From a checkpoint of a small transformer trained on Wikipedia.
Size: 13 layers, width 192, MLP 768 GELU, 8.92M parameters.
Architecture: LayerNorm before each block, untied embeddings, attention and MLP in parallel.
Training: a variant of SOAP for these matrices, 496M tokens.
Each number is 500 + 25 x the weight over the matrix's rms, rounded and kept within 0 to 999. Layers, rows and columns count from 0. Numbers have three digits each.

# layer 3 attention query, 192x192, rms 0.138, rows 0-191, columns 144-191
514472531490523492505513521477489456494485490496496545498542468500487489490508510472512512498530508508480469485477515474522495485510517465479530
447484509480485503529460513508537492515499521490494505501518478534506494507504506485511523470497452483491438469476529487484505510491513481473537
533511515482557539484493487494502475498502515510479478491498515483518488488506500486489498500510528499484543525472488519496478511513453513516481
504520490494500470492533527466484498490479469510487537476502490482472434461500486485486458546496497496540512512542519539528477479527473522499475
471473528483471527516504487456489481518534471479511550548465511522519463521478518506487476486482478477475491526517480468498493500501529523496501
480467521473490575474484495435502469498502488485516534484436496534487480496533552524519470492538515471509486528501486484529522432454540522548472
468476537507500514478469475524518528494492485491511490515537509543496487491498489507502461417459517501507508487490526523515526462503518507497521
488505481551458474529461548513476519541526490462487488531479539445521551499490491481456500495451554506481463487501477500480435529489485475497491
469515556535468518525476488532531501513476488473493505459464493554539524528427503464466521439465482473473500523470510523481475482484556465526500
464500477486465496465487497507501509530488505476494502514522476509489489528545530498536488501525488436513501500511500530496518516515508473492485
488456506537468490503496488497497434538517511485507503494507513501512494526540478497453481498502464538486454452497501491536435541480497508502520
534497497505497543497512461497481514521444524464482531463493497515521541521458480474530467460548473490499583481511473512519450464472514516518508
516476510503480496544518540510485514514494473496487495515515510537513489464472540512544476472514495510462497480485502539510502468493537516464493
553453486473531561524498485511523424486472478510495507491459462506464488433511507524510514489514528500473504532492561500493489524491481544441472
490504520511456547473477542485497475493491456492517508503471485488492467452509472547511510490405485493482546470511449520498507529494494501484503
498477550479494504503540530515488535481512498489504490473481512518526541507516503487532544506519530475490510471526507544504511499471500481519500
503466533524512514452471484507504503494478498505489496499508457528489529538512517523494504506499534510479484495485529463482493496526500546492483
481494493490471467481467485512514505514512503514483507531496486538507518553509512515499516458479502511510460471494496483494501508496541503467521
488513516516452533509469482532504497505488482484499555502481498535523490476501493496503505473474486489500482538472524482481490461512538494484519
503509496507486458503461505521513535513493496477529554470530485497493507516490502460523470447487511518549511471492530513529519426529567500547531
505461474504513493495459514489470487486522509504507492507511505495485500468482505469504488536503495525467483504547518499541486458510500479497472
518487509521467481489481437525540525469502553441521513502496490510513537518467442516543547420486482506499526493507528494493542526537533474438483
479471505524483529517478480476501468525498495481472490481508517553503528509462455487449488481498487497526519500502464488465534495509500485548517
508527522480546497495509537470482509463517525493519452515523491486509455492495543515524463539588520412463497545559487513509450552468473531495491
516526482519486482513515530542493488482495527513506486515515537465480513495503458482470522513483521530475469482496536500511458523478513495478502
518446461494527497495503561467475490459502505542466489478501479512498495471525506529505508523503523492420500493510518509511488479491495549479548
538493499503556465513535469498529494486443511504510521503484549491540497528491532500538519541476509474498439464462497486552524455482499495485476
504520473508479455509511515540494490520482522460507478501474555515497506484470469486479426487524541460477520453521481469503517509475462479487528
472479490514486464477527519524496518497500513511516536501504483510471520504488529503507463537501479505472516517537470503518492564524515487511512
481534496487510487493504562495497459508539495514471489473487516493501498454488515478538484467484513525525490504536491516515467465521462480474524
496518538465510507468511500500484496465485569508458483514519512470523495513469479532537450481505447518524544494458550532509511490516537497501509
525510529495508553481529500466492474520523487489515508475483515494511485488499469491463490523526469514491465462489553543505494494496502476542500
539496502490495509478557497467464500446494504507504476506531537510483499546489513467511528481485450492512439457535491514474518532488484525496548
455459515514511480552528489469525520473484459479494510532520466483526528506510465513501528474519499503492475534464506495514503477485514513513483
487476477479495508518481513508461514502510493519516507465478485483517510528466464486510503481503468500546476514530513509496515512503519473499463
514527487525455501532506476478490534520502524507480532485494489502461493511498497524521502476543514484559528493505479530537495464487495468494526
451494469505514529458477492479487520514501508457491518524557488509503478511506506441512476561495494493501498492539523488508484487543496488500486
565482498489520563519492533467481535500485488498496500528474483492522541500506538517503467563492552497545483522540520542497534520520539482504479
447498537504474516538481459525482469529500488510511496521511546443520532510492511483481514532514511481494522496484471487521534472501482512469472
471476510448525515499474512471555555510492489517497504514482492525445483456501500489500513505526525485502501530547503512489504526467477563457480
502468471514420437500508471533499501491487481500484503476507503516500500509530457474511537487476522482480523511470473525491512502499481460468542
513516486534431438504434499478461536480498486499484495569544534529470477488504534488481486494504482547503532447492513480510547466531498448503444
478494483504507532526551448514485482523467522533481527476526522493514516481461530495510481515491509474521541503449495522505504464547518488541487
478497506530519483497490471491524531503493528477544543551542538501507471487537471527487530455512472527469547479479497525490500507513515517489529
530551485536510497507496500533493476507495477533512534513509510514478492529524497520543472510509527485482506517529495483497490559530490472505521
478512494480459529543479502495471479498496529510484503493534545488499534531480449464527493516499460458563493482482488461520455502498477475493494
490487525520469479505493509472499515545541530478517501469497508535480581531488452527525528493460483508533484514486498533503475508530519485500496
526460439513449466510524491484494502513542509494503497508522499456464475472494467496472527514488521481534527497507487504520451544526496530452491
518532484486541533514519496545537496493522463517488468479518487513487517438534487507455493508540475531535472493465521503460499505466492509454541
486486510521502478485526475530468545481506526454484506465520510494464503474485477516502487488526489508498472495534526486517490511548465485542474
510481513568481480492502539487505536493525481501530497489454479498482477483516526554473521502486446482509479475506502538530481499547496523457502
512507530501536521509519499533527528510480510486492495456506438525477461514493489483463521486506533509471541445476490473498550511537520481519515
481514515478526487504486549510522471487521483538535559524456452522514501450559521516533523502549467425494448549487518516494482491514499508463522
473529500457501507511469535534465514542519500505532515455477510467488462467484512452470447459512528517545461498486546507501464507470522468532455
483478496469504471508509535454485492535531511453464520523526492493492477471538493525491500461436472514499497498507475499527533526492506469492507
463529538470483510506453549490570523510474483552513517534531499459486487474501496520501472527464519530475509542481501503499518512521501501508540
526529508483487511506525503472488494507480501493487481525495459475504519541516472512515554461516514464482503488545463494548467537504517492523492
515519518514518415481521509489481489492501471501520488496504485535499485521487473475495497464481481486496498529474533506508518487504505523492528
480503492462506504461516457496482504494492526508460547544513501479467531521485476559479545523474505516504498497485472518495479504483546513473514
526488504535473500497508524472510509474460527523512499497475469493518518534483486487527460526501497487437474509507523484488490495535506461485503
457454482520526509499523556509538553547502500497509527458511470525474538539531497485492542496489505468548502558517529489501522510505548517504488
513466478474506502535507508449543489543475487524530505478496522473509513537509487495520478504491465488531475505514498552514473488503472521528490
492515495520507497485559501539524494509516475512493514512463524485505534486480468495492491490492467488463520521496496485485476541544490480467500
460479507487464509458475472498495492553491493493524520497535513519492503509516511481475553498437499507445444505468458491551476511479532504457508
487527498545481484508482525507524515533471475530522554528497502506460514531542477482517553466516467522477503503513523474526478561530515486489526
479474474508531512528468516470501473505522503521500503520491477520476510540479531542603505497502491469478520494496466528493490522525508483495493
448477521466518460480494520485484494539454480507461492488514462506471503535489534541493524505500491503511495499477541544523470496522523533471505
513512504516471473508475525510495490519537464499519511514494502484482495515486452479458523487509490492464504476512434488510496565477443497463521
508481520509508492494485464530520506501508512500479499471515493490499489466539496511514500485507517515500529535484521473524527453491519531507481
489502522514531494503470495515514536468529496514513528514503492541525524505492455497513527438489497497505470469497535488503522507520520493478484
517512510465532480505521493491498481505496501518450488525492477470472468525519483515484517547475496455489502484509499510498488507525500534537481
474490486520483568505491513496531515528478515507445547472470494549532483476526536487516463482495541535513524492492500511538531450528491478516470
478476529473507467504524477475472498504498512475531515524491510448501508536427486511491486525492526450531441488510453479515442549455465493526494
525500465448448483479488493468454439528497500448505508535523513504475454547525532522478494504540510487519456473529491543470408558520492538469513
533523512476488499504546488478497473498494495525517466510467490472509493513497551501495464516468491500503509493495477511497523524478470484506480
504482475506512534539511482516521522541524469498444533511497518546520476498514502521473482563536565540482476504471526510471488456478555499452482
447480493474481454520498483435515484536511462515497536538495457482500482463485467477524557503471517511474495481510529511472498529485510484459532
504481522467496476472495489496498491487481480483505476490524562474501511490440522511469506501479501519515492531480481479543496477500519467483487
476499479495504468496514504475458515521497498537477496487495526448521505513473445465505451491511522486461503502507494543460477498490487482505500
494540493481493529511503489454579456526476438520506517559526513536483480518507511547512535506535511445476531503467489480553513505492522509489512
458498506478488488515489476474473464511481518515467517495469476486470499513437538510506514487520515505520506474513478536481476493492553547501458
498485520474492500473533481466480531473451493518470511489502541511545533568512510529471499460492557541523523540503538526503499448520529484507527
467521482459488487489486455498447472467517530478508521483472487472471469507462523515515472503519513494524478508478519548488495494514515511519490
495515483479496491491491521437453448514489482502503475509497509462470486515502542511466505500480491498473492488533508549480473508512495532472525
531499515539475523504445503533536528535530496517455500502438539488507507537525475501506494458483476495470538501496513480493545482513514475474510
483527473455474492481493492481504455464504446508529476522526476495489481514501550510516494505511499507519502494510466506439483519445485527504525
511485502525520562506494518525551557490509506519494522475509492539526480467529487465499477464482504491479556516504528485521555431496553477553501
495473520523504527518449491567528497493500529528496527480424482554518538491517477481503496435500465534472524520467512516492525452504500483482527
524510492492475514542494524495552502486484501521472541495497480517494516483518484514501486473508529526457522496529508507483467500494485471506528
489492505480521466505524481495533495496502508514472515476491430528487447488515527483544489502471513508529474508515537504508574525525510507466479
527510506514486472493476484462469476529473515517499478488482514460510447512506498500467496530502492528527540500471495494510531509553495496500539
500489469481526531511528510498518470453492451512552528473489508491510550503506547479512482537501544480515487481500461502513481473489537512516525
488498500482491444475502499547464522499490536492558498496465477477472512487492483507529518477517493457535498550463504515530493502532511480505501
475471504500517483515466447463484538474531484507470505458549497456492496473506497465499523504457501512486498539488507495503485523547533475521560
475478506486524499516501474471551482482499490500488514496516473561464471479491471540520513482552482522475545506458528470454530535531472446518527
525502490514502461491500491491442515495527497504502515463525518497505551476458530479474481477514485503486529533507443507496514502529542507482472
498544549522498476513431508512483527510557475537462507484511525477478554567495518447488487460489534523468516481471482475477489533453503528541493
493511489470465538462516493501519552519467490513512500482476498484536494492532492512449495453509496495464499489493457479470495493493498461526530
561522484529516527474552530519500537455472504494512525482493504512502490497473586481464457516466482488488497518529551507467504495489452475457536
551487476499553489529480506452542498472513426520517443506524455482483498505565533497524514527475546486516549525533557516501520525485488498481529
527506520525488573484472536507426550488517533452541481481467470450523524495448470535477503534447511516514518472440473496479514492468468541547471
503511523507538509532456524507511551510492485482508452525509491448480510479476508519493506471522477443462499453475509516504491531512550489447544
518474496446509500492537526469518506490475544544500488531457528488547437459580529510498514525504535463428510510486527523473471471500539476503468
478512481450459461509497500474520478488484551509477488481559534489513565525500494492498485515448524527505496511515471496514495506536503465549473
477503547496535476510487515475453458556502518453502501491467526494485538527506460437477473539508473553503521545491499493477469513547496516557511
474524453493506506513520504505465556504513560465487487494493533463421486555487484515458468483521497531528470502437457451486486524508483472509484
488493516470502517501511510530494509516485484484514482507502527521508541420483500454457493502481496495482523511592480510502501497517486527489536
472499516509509550480488494492473542545489513452511519509503503499500460514531510495488500498500522472522421499498516550494530510460492543529450
497482510523460529513535465460480503501451495464482483514531503484521480514482496472495489553537473487549523459499471488459543519493540466525493
522513485536463513493505593551494497527445491502550488479486469497530535521532532505479526480459473498539522496495479512520520465486438469555486
502499522492480448499473506511477535479483475452506490491469486475492502558521505487508477502457503440512511569500505530496519538533506526553523
494482450443451470525479505444532525530518513492474499488519500495476488488545500536515508470489411535495510498581497500507469510477487490532513
511511461476524511547484465492507537525472505539510515496503541518518545515517524471494482549510489464457446459537511493520505503513496481485532
489496513529495490506452535504490490483519530488497539499512465493565496509518538481578441538514513539488510489480439520483507521458503462480513
513455540548434487476534574509495485470478481468622502512548536521453498474540450525502503481453527504566493499459537540490534486480487523517453
531540459531491543480503493498524507492498468545485493504459486502496504511511466474563479470504498531495474503492520469468542534446498490546533
503516437462509561483485475509559506510526497477490500548543519514520514464471490492505512477546527503475537499541475541497514502464445478516507
482492494545433537464427486486521533487544543489492534548474479563429463474521493491540516499474501507465502500508479524515492539485540469509544
520447495444536502518428487477460504549471510496507497472495553413533514518502459470514454516496519494517508489483502516519462501531503504494527
493491468505511482522474551524490470463532508506549442496509524527531524506481507531482514468490552522485510429489519537485461484541464470502535
539491517491504490517540519487489451525549470468483532518473551509498473440523513537472489501469488450484538466498472479547524512485508446518506
500475544497507506504529479470541484504502472493483488456527480543527542501451499526504444517507507507546494502553478487465491471521504475509486
510521504486460538483499533521527497511471504442483525535543457542506483519491461519538481541481506461510501494531484545514543525460513467509542
479478490493528515484471515490499481439489483496537484496498512473543530495537466538491480492529562469467484557511469450531491447588460529473524
523511502533521498515476467494486469489504476501500491502498515532513506490602445520499544518503529443525537484530495483513476513516498461500508
512510494462494493467457538503507523488512454568521538493536546468520485515521493530520528454527502490495512516517498544473480472514499484479545
468489494479558470516451548528467516519478519473505532510514517470485526533463565477534526496515514492543508476549522505464514507511504510515510
509493435482456489516524496473506518482522519513525511483470451534546469516451496467543531469506497485496498509496534499514491510482469506436556
491468509493519518495502502497486485515495491498493510502509485515493505479513522514518480480481497496508500524502498501502517511495520499508497
503485503451476509467484480568501490501494479503494514530499487493516482489508521461500490496479496482497482498473529497478481543441501478490529
517505496504488500501493484476535508492515529542490512494483514500520497503504508479516495484537503470535481492532584493491511515494511497526461
510490532487458499473503491538507509504481504515535480505501507531485504515481467509493488518481526501480496501496498473493518482493497499496532
514519528489520479525522525470495502516488455503491505513516538481463515526487491526496517493531494477532487506512485516534484505488486504508496
505499511481529496479465511518493504528512489499473494518518551495488512503494478504537526505512498490485502507504484507519470491502479481502500
501510503499481497511495496484543523494496513487518508521515471495506517494531507495503499512473490530491512484510492503527518512527484517505492
487489497506492498500519512524510486497515506523528483488523471463493485528513466486511515493503491493517462547499539493518494484472520521496492
516493491523489518491457509513487484535460498486527475489527477493505473505518499458510475503532503525469465545495537523506528497481471469507485
471483522526521510484482496450495498514498501542466560528481508522495513527535512493487481489508497542520477458516460510509482496503498486491523
481511501507490505492502519500463496482495511482479536472497474521467452502489492502484538471483505500511504519476473484531478483494496533525509
487515450523535535483516514516493494520520443518559536508511533513513476521490546470533433486500522516459503488517463553490518513510520491507473
509482540520526504500498505512499500527472498499464530496509499526472499477528475503497463476489484447469497517494496487536484504494514473483524
465458492526477555511490481506526475504476464511501510493537491493495539498491509514533533479487492484495554495524477468476456483534532508535489
505523505529496524455493460503516497484505517475516540511498488502514494505498482501490495466475501467516544471513498530479510505473499468534470
484526474460481501495515477505491497469472473525520500490488524490472487529473516512436516514520471479527547522465506487527514497520464489481515
520502563458454452441520506539533500477520472462510482501474506544465444460490472533537478518458476468457473530428534497506453523473503455477563
496510502495516516472501511515529493474488486465478520512500520481479491486502499485485532527485508488493519536494502519520486491495485490458540
522555478522498519492503459502522495479560520492482489494487550517495482489519506533501517498518493521491473508481509454509491506570479468484511
492516505495524474498505519501542483505499489508497477502519472502484509524515491551492514501491521512478502480509466473493492513475474528474511
493490527461491545481481494496521470520477503527477504512488500512509485478491515487494487464494503515534519491508508515475471495505488478514522
485529521509535529563498500457481511546511506522488470511508524563504489529468493506466513466506512441499489488497485500456491527542521481511455
454487503519492500498462479517474489532505497507522486493486502490502475488541506485489501495480467496485490520501524487469508489481533509510504
498500495529508511492482518503496445483510492508505496500518469464484507494525521483521495494555500514527503489518556519500500517505487513475490
489531518479498482521529497517500494467497487463480509526527489516505507537470471517509512478533506482500548486510472513474494516514503517486516
480491507530524516514482493510512520490494513501468549484503521485489515530524495524495505521531477496541529492477498533487510482510502502527529
491515516477496523479522518545536509500463529471513481493486463461514451514538476515509487468483488492488499526513524524496518486483515530528474
522533494509553499500510470472516491481486461493471493552518471506484484483505481489517471531519505528481495502515490458480479506478517533494522
500514537491510507467543460459506515535456486498488475558531501474519505480485484482451523484449508504459509500518492501517505529530515493540510
510483483467477480488495484509505519479475503469516472506498540478511541455511521544468506489514534472520530533492450520467516522498508513494478
498483540490510481481453500501492523539494472507481489528493528496513493534511509483528476499524464525507521536484523521471458480532492500522530
467504528498472518511488485495499470483492499513498508538483538503534473475501508461494479474510532489485498542504501492518486463477509495514519
461524529504537507495467447479521492532502492502498499511504489533529479511550478499518488515507516502505552476492486496462501504528500497481527
509466497550463500564515503510509520488490518484528534549514481512511487488499503502525500522527477551445495488500486487526525487481494468505474
539513501478467523488502484519505467500505518480450486525479500509511515558510509526535506505494505528489518463478470504506451470528512500512501
478470538502503489486510501487510455453532478480513549504470503476501511490491508519486476501509497492509486495437527500493476490483499518532504
527477497495523529513478508462497509476516553491498515494478506479517551499439468489486502540494473534518488480503533484480476481462542502462515
492507524496481482466524492512492547491524453457514483477504471485497525466509513505521502496516520503495489496521472483481486508514467487524533
499488467453503510477503490478517499538515501480500502510487503509459514471531458493508488530524464466558503531480527523503488511477476511489493
501521509492455446502523537500513509499503467509498511503517506475549529475493472472495489518490552531478454515486500465536514493497509551500501
514518475452486520501538462517471476502518482482500470476508545501497507559493531505527517490515453492489481471486496473477495523472514514546517
500515494480502510477500503472517482480494532535500522506497526480475468519499510475529496485521523508459476507502478438485538511476482506498514
524484484531480510481464531520525495464494527493528457507499507499512511490484508513512476505508475480467478484505514515469466537494452475486492
461472499569492514453487514486473453488523485477479475509487494467499536462451495516489530532511551559498505542494475523514525454507463505501495
528496456487459483527498522493502528494518568506479493495456515505516486463505530508540494515483452528536527536543500476478484498453476480493482
490488485487523528495516508488544515554454503503492503489494506484492507543494493494466490490531541478525490518494495490483522509523502478518516
514497506527500499519484468513499506481474518463484508509464519506525462437494458514526505511495478499525500510484486472495511475471516514494505
476496517516499506481488490506457463511468473502500472511490487532500517440548500499521510498478487503483514500464522513501544495512525523545490
510525473497474522531479499501496479498524483528513521506463465499549498452533565480488517512509492555516514531512510480512496519477470513483502
541507502497510576507515511469501545493484527486504515495487482499477493515454515498449501510509493505489503524476500529533496479520526496520522
509486461453507496488516526501493481461449512508470520493529485463482508509467513462481508504529485485512518515510513486483514539542530513495518
514473481555462496503502501500466522512480528463487536511487493463490480482488499491494534498516490505499455496509471467491509436472446486501524
505449487500542498514488494504502515500537494512473499497502518526491493511518499447475459479489505489511491465480469491546466529512485534471481
498510500533518525515519485469509536527495492506507458507517458513503488490496462493460453503523516484486509479482490560501483503529504487553509
520501522534548514534530501505491480521527506487467483486503504471505518512468508513489516456479512413465496492495494484474485553481484520463485
519509494490497451530497514506542530485471465509492481493508460521498512544486527497503521491506537503518514474507519513485534476460464499512519
468486512521483505503504485525425503540479531511477511483494501522499496475527496526531476462477478507521509546531500481497501512503503501438527
505541517484534508482492511502493525518517501510464525536465482488469514505513512500480564512519469484496440481477499492572535494498524516479486
506489481493467498492548497559524497512511484494538474459518525485508539488477536497505484514475536552541485501458456469514473531513505489518512
502535510508531486496532510530490501459483502511519487531492465518483526519477482526537502494487546531475523515475472529515485500513505506506502
488511496527510479511505502491478502494522492502526480507504503550490481501470460486522491511494462560489503474504492497525543532494493454507500
544537543487502518516494519494492531548543510507506486476499508537511495499468551472480541508479500509485510490477479511513494498485492436468552
493473475456487473524527470508468534468481543474454504504504493479515505502507490440535551541490529515509476506520508479478543534551488522471520
499489511523464515504507493534428497498515486487509533470483495532498504507509471483567525511524526489494509476490497480541520496476486535531520